Part of a small language model's weights.
Architecture: LayerNorm before each block, learned positions, tied embeddings.
Training: a variant of Muon for these matrices, 254M tokens, 15516 steps.
Each number is 128 + 24 x the weight over its row's rms, rounded and kept within 0 to 255. Layers, rows and columns count from 0. Numbers have three digits each. The size before them is the row's rms in percent of the matrix's.

# layer 14 MLP down, 128x512, rms 0.0442, rows 0-50, columns 384-511
102:144146134130088118125080114133104139127148112151143158160136172172125081073123116119103139128169171104140176095108116125133163134089077090121136148071138157164155121121142114186111155147146096110138119113130162136130132156152128140135106084116118129129144144135124151137137152116126107131152109158133104163146134147108169111094113135110127052115111160127126138148167115086121123111165
090:152119107132096148113107123112114139131110131105137125146139134092143177097129114088160127084168118135120124135125125099111135130155158153125127092113105107139139104152107148083119134107072154150129135137132107128141103121164142134105146101139185123153177122156153132083120136159118149140119078129124080092171111109160127098080157111132117135117109091146147096108100164175124140167150
107:130130098108170132113087131145158168146105118133098116099133120151157114103105118096079140143094159129126131156139101166169135107151105117140127155103174118141118108103154122108124169127080151108124140147145100108110144158149155121148140167148117107144133122090103168134118098122116109135121155080126100084094147107124112119151094139143111172127098110138178139169096108135120124124084
107:137099115143110128074127113162141103150113130102123170150085110169135107144130116136120152148143161170116182113113154129068108154135149114126139146134112124118128145162140113143152117092180145107177135139122094138154112097134137151126096152125153158137142077137106112141114100145143108176122151130100161133137165114124115119123095119132160139132113172139066121164161110143132098117110
095:139145124117152118134130103133112103074132135136092140140097141090136112149112166086163136115155172126140135110181158111113133113134101145098151128082129146127142115120093083149139100124150168145061186151102105138139132145115139152121151152151123074085100137116127110140139162109140119124089133141121155148113147161124126093170102084117151117133136102137121131117099078141099146104127
093:155146090113116132121183150145154115102110156129127145139144115138075123153123106151113088144171100114106145151065123163144110142146123129124146104123167114104151123133126129137141145129173106127121135143115123089127140131127112124170129120105158127101130103135138123162078106115128079136150120131109114118128147140136091107156109104132099131107103108108068128116131156096100123149106
104:164133160125098107117087151145166074127187110170180106134111117140151175154126139103146139135141153112146154122142077142149129128134111126105127094102129099124115136074107098180128122121100127127086125178133095132138092082150167112128182142136111116095124131122119172129142131106116098131135172138118152189168073149108130118128123153137127128136103125110128146117108136123134083108124
101:143129095110133148116105121126144147111109089175136132145121140134131132134156094140173078144212114126138133125161084141135152099163105141177091155126091123109087086095142114107134130115124167160109103140136180145156133119160100102138131165111150114133121157125149138134130159106139144131153152148125143162132114145119149131088136142158117132117129119123173080157146147098120149110140
106:109120127177128094154109162119101115150129123141156156126113140155123182139143133135163111151142155119145083142117119128146128151146135133108165144104053134131153161099148159119166099146106136117101136146161122126127127133146101159164126149112131143137130130145135147136117081134118121124155108140129119111104128122127135129135116134129127108146141136150147095139169113100109132104136
099:123128137192123107116121130130174093113103115116118094170112182100141172155139161109103143130112129124119087171144115113100146106127137134112130101182116103081125112091129085118145110092122132136115151190132134119155153121085098136128104141124119134136170146122092110115141149127127150162120136100120121129129131183105139124117124146145094151150170120113133155117092095154116114138162
104:123144123118130107116088121085139146101135120142164143120126138117133142149125145116145147123129126169141105130141160114062105104105123138141133124120163123109135101140149135149094114179109115126092089184142172159129158112099125122089141125151133128146137077162159129140140122172146161163159158109175157124115147154155135130132168172185133120141148120147097122145154134163109100106140
098:116101170157108152097124093122164099140100141120141140122130168161130100131134132126140147131152112095138127109165143101153137116112138126162136102127151158139113148108141158118114126076110098131138129133122118179145138136120139170186134100093174121140145149139149111124129095141113136110138140119129148154117106137104135142159159131123115077110134131103082121136185096120127106122104
098:116106120042132120104154150167157144118134128137160130112114134096144117102101110108138110094138132091135102116130147167139134151143145121100099146155136102110103180152140107135185117143157092103138113141108148080128175147124166128121103132152147133147129145119150132152116129082134092167154109171163165118146123097155146131110149121146111108119135134127132102146141127158132111151147
095:115110169081161137122156176107153075179152133095137136105132103118141133086151122139090117093149110146132108136153146104106165160098146108158137096097107090164140154135125186178127121131106156096096151178178104118085153113115129121155146131154140161118137134095109160123117132113128086123149137145107155166102115097133147106123112078147142152134136131126141155166149140156110154172145
097:130106141143131116091174097119144155157121109202093109086158163098117118128133137163091153149145130166121121148095128148120097151149106150158127134093139119131131148132114120146143151145160166152148112110128128128135132135132123128136123155116146126141126098112102152118093157135126134127155102117132158108094158108108150102148109101131149133144131141129131114119144139147125122149133
105:122117116074083135104130160088146090171153157165129164111081115130175173127115101157147151117135092148112122150130117176142101166149116122145168145171143109126151149120096136127077177148106101076109183134118156100069136114132141131153149131128093136092119140141109130111120128096146130108103098107091144130132135142098105184152136166160153114115151134107147073150121121133147137127089
097:135096152172125135120167146105075111137154106143131096174143179132138116127148157152100113124094150138146135125131093160156143152135122118140135165135066118123126132150126087106116127116146134136152097120129113127104155132126114153153138142131130088150110154128136124159117116109143107121104079107152109125156087128129160153149151077112171142107140130113082112084118178103135088102169
099:129145142104124141119123139127146157173124172160102122109126124103164118126127121129160110160124073126100109121110165117118152148119118136136127099112113145094115108117105129162155133099170121099140114107099142134110133152153097109118164111090147134095093137113131101117126145149165092153118117124149158130153138110100118124124116090184104081097170099112125084116104105110128076103156
101:130123125122132128130152098099111120084107130125158111100103141119127137111115114086142093139101111128120183070151114128146124133122130121116144149079155085138131131182090146138101135108115105105132124149093143114200183110141141138161114143132110085145133124135103132082146126136147153146156152113121103167100132112114158095099097125138112113112150116132094101164156127113138065126139
089:166141154081166140145116126106167115128171112142081166145136110156100100124114088104116096153123112163115155150134109084126132166119150071112110120114114142132149132118118125100129134175149135101164139141130161125150141144107171147150142135160112154133133167140136107122103111171112147091126123171121114137138129113127077132106104127070128115135125121106148176120192163086148118112126
104:139085088150112136147125107113128125110086119104087092116122088115128124104127137108119114138138152126137152163138095178098149112140197130135082139110122088139129131100136124099160147119115099140113121091133087116089110185112148105077127106099133142170124106155103124138128052153110107139134042124128124148138140130128110148157111135143078115141152112147172097140096107132123130135148
103:127163142075150110142090126110141147155126110111163126140114121128173124146132162122139158127073136157128121086152079143134145118090138125144129086110107098144147157137131082096097127101142129175131114086112145160046119144134122124077126085170124149154093134127087125138136051096100103102108147073127132099110126140117172127116106116131123100129168138121113155118098136159141161101130
097:160126107116149160070167082136133136147127104096145155089139116119124123127124137101098100106115096126125095152120132168166176101135128088150147076065112055110130097131110136059066149161114137180090103126122128144101182121090106120161141116132119116151091140111135119135125132105126124150138111205153164149105131133150146088128093112117095145083115118131114084113129129110131135145132
096:098117116076125129092152101097151155165181130095122124146140116149137135096138161117130116132110146142108139157110133145110124130118115106145104116126097150118146089089077174121138144102115105145090145118149152142138129112137139101128161094114104097140148140105135080140117123102126127154119105127136088125128152056120101133143127138109080104136144114167170115173139155105140117152124
098:174137052128112135126123142110125127138101157147072138146149101159116137120160119122135111116127105160131125126125161117072161119104159155132158129129155127108084107143110139109118131123141111115165154123160092144103132116111136150081115118140118209127126101137142129111124110159116116129107083087137153098168158104095168152144140097119141158113131090115131159137133111125132099159123
098:111138135154091128135137072113141124158097134097115126161105125115099143114116167144118150150106137109130119143128132113171164088146140131141166143118088135127104129150141132130141142129140168140125130166107097141142118150116121155118084134130130160132163130124132101165151147121113147127136084106157107158145153110082127117089105089130116147150156100127160096124193131108116163113105
096:103154109114146101112135172114128069083137160092158128114131155120140181106148120145093103119080083100124117141122089132165148111094090136168099098109116099133128156116132128088111144105107148141145134163111154136156142128133145137081141083141114116133143088117139153102082114075103148123149140141144086143120152155171121104145102143162095182137124119114150089108120134135125169123134
110:127154168112095145134108101117125103128159152152131110086131128126103119173106125142155127127121143148137143136144137116153137108153118128158133155151089113135131119108117134106147151142117083100118143127077110172107125142104141142125135125114138123131123105152088143123135128168120116137115100092106105111101126141162122113118101132134144109143103069114123122101118102112145125102101
101:157131135150143139122082160181111140137119135146137164099128147129103135140131131126129123133142147160089190073119088098130109121125156129136140106146139138147121153146150119129137089086113115137151126131137120122138129144125099147125092131102152137110123142160129180108107113100106076105131134144099107098095171098115143123134156069116130147077128127095141141149130135102150132149122
095:115171100165144101135170115126104113085112128119121151150116114107142136114142107130112106107159102105112114185166108091080133135109146136103141170134141107112116119132171128105099108127123142158091149138137187142119154135121120122143158098129122147123165089141119126135115156124124118152119135115122094131090133159127100102157127129125085124129101122125143107116114160115139129156137
099:155120128139153157087112142160107117109119141079155099093167143111102145142161115147091098126161168125140135099112116137080105122116170132124135154120144166097146073121126115155172117071098133092113102111111117126121119140142131153146151181086133153120139171149125118113108166105124126124139139169112144113100117135103117145120102119134123113155103128147138136094167153136119105170121
098:133133117126109111117115138138133151128068105150134086138140159099158088141130121131144092136174166122102118151138130132135110111098115113119134101080135101094105094176136127137152109147144085120094146130138137105097160102109108165130127146139157104146127161103126153110139160133156099107126098136132125065091138135134121115076158111109113127145126094132124128140141145174159095122132
099:134157114209134115147108142109093119125123155072149110136162142140165110103095104082127132157106149136126123141142124131120123179108154141136103156111180140125120140105132096151116106132093153110130077117132192116128152110135107122085132133131107130158075136166119128103111146150142119109122130157162082094111146117138117140135131119132119122156125148134145102107109145123085143144112
106:078110103151158136108126096101121067092136133116128137136142091107112088117125117146119153125107118112129133118121112123112127112135169122130110162136094103133102144094123147145109111131098125161171109104125103130103138146131155116110087160155130198135115154107127076114124105125079119161169137117122126140096134149142129106133117185118158125101171077149163084111083139091132137131126
094:131147095125149154195149134135123107148159142139110117093144137116113104160128129163134131095120094100154104107136137078111155104146102149106152113132131131132129128095141121123149107137121080140129144099098116128119090123137107116130103107169118089168119111113120125151157122101138104160102105083135149085163134187156135130090138147129130125105161125136147155153111092112124183123109
100:120127093085168144116129134146108156151124121137084173139165149157120149106103112117140090108131102138092106171127154123124165107141113121118111096130135109170136112085150154075075163107146100113155132120110164178137174076113138138103132107125120169128107103151167136152134083084125111086109119105157124146086095117157125114146139144132133154139113150135150123127110164095139145136148
102:150128110129146140157110107120151141158150102106155175095108089141122165128140130094172157117128146126133110159104163137143152058104090119113165137166154168133134118114124108125107127132160195126159110122132137103123115104114105144106108121135112124154113058127115092108106137162154104078121116144109154050133143085115121139121110135117093131114133157132083115124101104130152172139149
099:132109093153117110113141122111133129145149107125091125168169131133107118110087127139129155101135159104107127120137114113120085093127142095095115135102149114142123151092131088144122133189113111163142074145105141101158116083100135113109114155120124139128125137121130092109123145100118127121136158136188170203146080096120124138161146085156194127160140149138120182125150134108130111115149
092:164132124132122121122118107127176102171170154159124142145112122156091057143137138134118146105116128094145104147135124130135160151138095068120114208117143098098111111124130127117143124127144103081123137183090129160127091113145139151156152128141151180098110155154136121140153106133117147137135165155113135116137099182141098144099137145110134103122125146127135150105105157139139137132080
098:136139100140180147173100135171115124115197094098094128139121141109109158164148163154088118143156130148138146111123188136104104097089108127166119105157150171093149129104153133155176129133116153158124134077179110158137104161141139127116115132144140120144129151108132140131107134151128093137166157123104105130178151074152145162135126115136140139168124108134170120141145134096118114077099
092:130122119110174138101127123124126140121141095102108096112149140120114171098135121140174138140135101127123084123094139075128137095088139139115125142133135144149127166119127137114126099113158108097100090103144132139145100124097134085080142096112142137124102091097144126110114093093098169155168131142180149124144064166114118125160110149135103083083097145105137125138132161142134122106102
097:111116183124131107167090112105118109122108149147127160120100141103133110065107108117127111117176144122102101137137158127166118123174098116095116093152078117141167112107111126163114104134191161131123096138123136179170124093141117159182114135107099080122123116157147135111130119139116113146104120130162104114156142121153112132121141111102078107158099109126120142120097119121140132148130
100:148160149164109136213159141139147083115114139131190155131109127096139132152135133130124154143149091147128124136120150158166089147117101128149129088079151126112138103178118127097155129154089178114137152145142125134114109108169131131138134151112102131120141144152163108167115130118147153115115186124137172109161146097170156134118096134136090145132096147107145165142103099104124170111102
103:154151116170141089131140125123124091137114092134154117105129165093130117154155152156119116118133127104144129126130089116174091100094125134162086142136209138142063117182118140172160088172098129096089131145110135096132132139135112149140126107143136110130117123102171106124119132128118148113128199152127075117119112123132149133160138128139101111120106165110148100164169137171130090148141
105:117142156079122138098162126151149122138168144085127098163131148149114122126131121137107089131146090105129087161106111135111130183139119156144110129083125114134115075118120100142123143099121142120115126091116131149130136152161109139137175143152122152121154163112151137133105195123173088123128115160147138123132135105147121142160156093113139115177133116135121133162158145084107148100128
101:156116090123120131110185108149129111160133085129115113153122138106100120136134110169083108113104131156124112136117138135168123101137093135119111143189163109133123145174086130121133133171139111132107138104117137140130129100122109157102106083114133114140142098130138120131103060110161192137137135161117138101158106099135117131093120100099153148118125086135148125114125085162134114137108
100:121125141120137133149112123132132159111116104110127117098100085171175132089124177116075138124179076101124168131121096118144142122142144141085131069135151131137144116072159176156139122147181143102130141126133139102164156130120116088060140133122096135110100120112096113097139115095128102119111064153164118128118120098117165123134107141148125134113134131140156134170117080149143152093161
105:134139115158152145112096150129111095078132125105118129130121107146122109137082131094101124122146103166123110115097162140114136103139109102108095151079133140127127132101167123173128112128135110140108118140147104146104092132147129116161129167139099101105112111117157129104105168108118138130098187126129148139120149138171120104128160157099146095080139142089136155115091093149157136155170
104:118112152095109109149131081104101127148114108139115170185131127151093088120133135161117117115117147104106132127097109105166114117143114125112172111206120146175111078099143106134116119147111114129081140132130104094104135122129126138103122110130143166126095141141123108144080106129130130124131149140136094135126099097145130127140115113148143111112105118121146148130097166172099130169109
093:143159094132113085140104148125100140094137108108091116124136132126143130150107111114141143152125070118124145102145135150150157135103139125112122106170142146132127143144139118145143102155175119086133072083104151166153137155131120125108175145104146132108119116119099110117118141150117115112102137169133138119117117099128145103101147122135107145136123099122133170159109124102130137078121
089:132107153161135148102109130152128144115164130144129121161168122153154125113148115134119141125108143172112141094096135101116121132132120082106091136136114150130163101106138150045124123113099137149108140096121154136137156175111147141154087150117147125130146155135145124130124142107114187134147136166055145140127148111144124089107111113123152141130115127160103113091071122149130173169155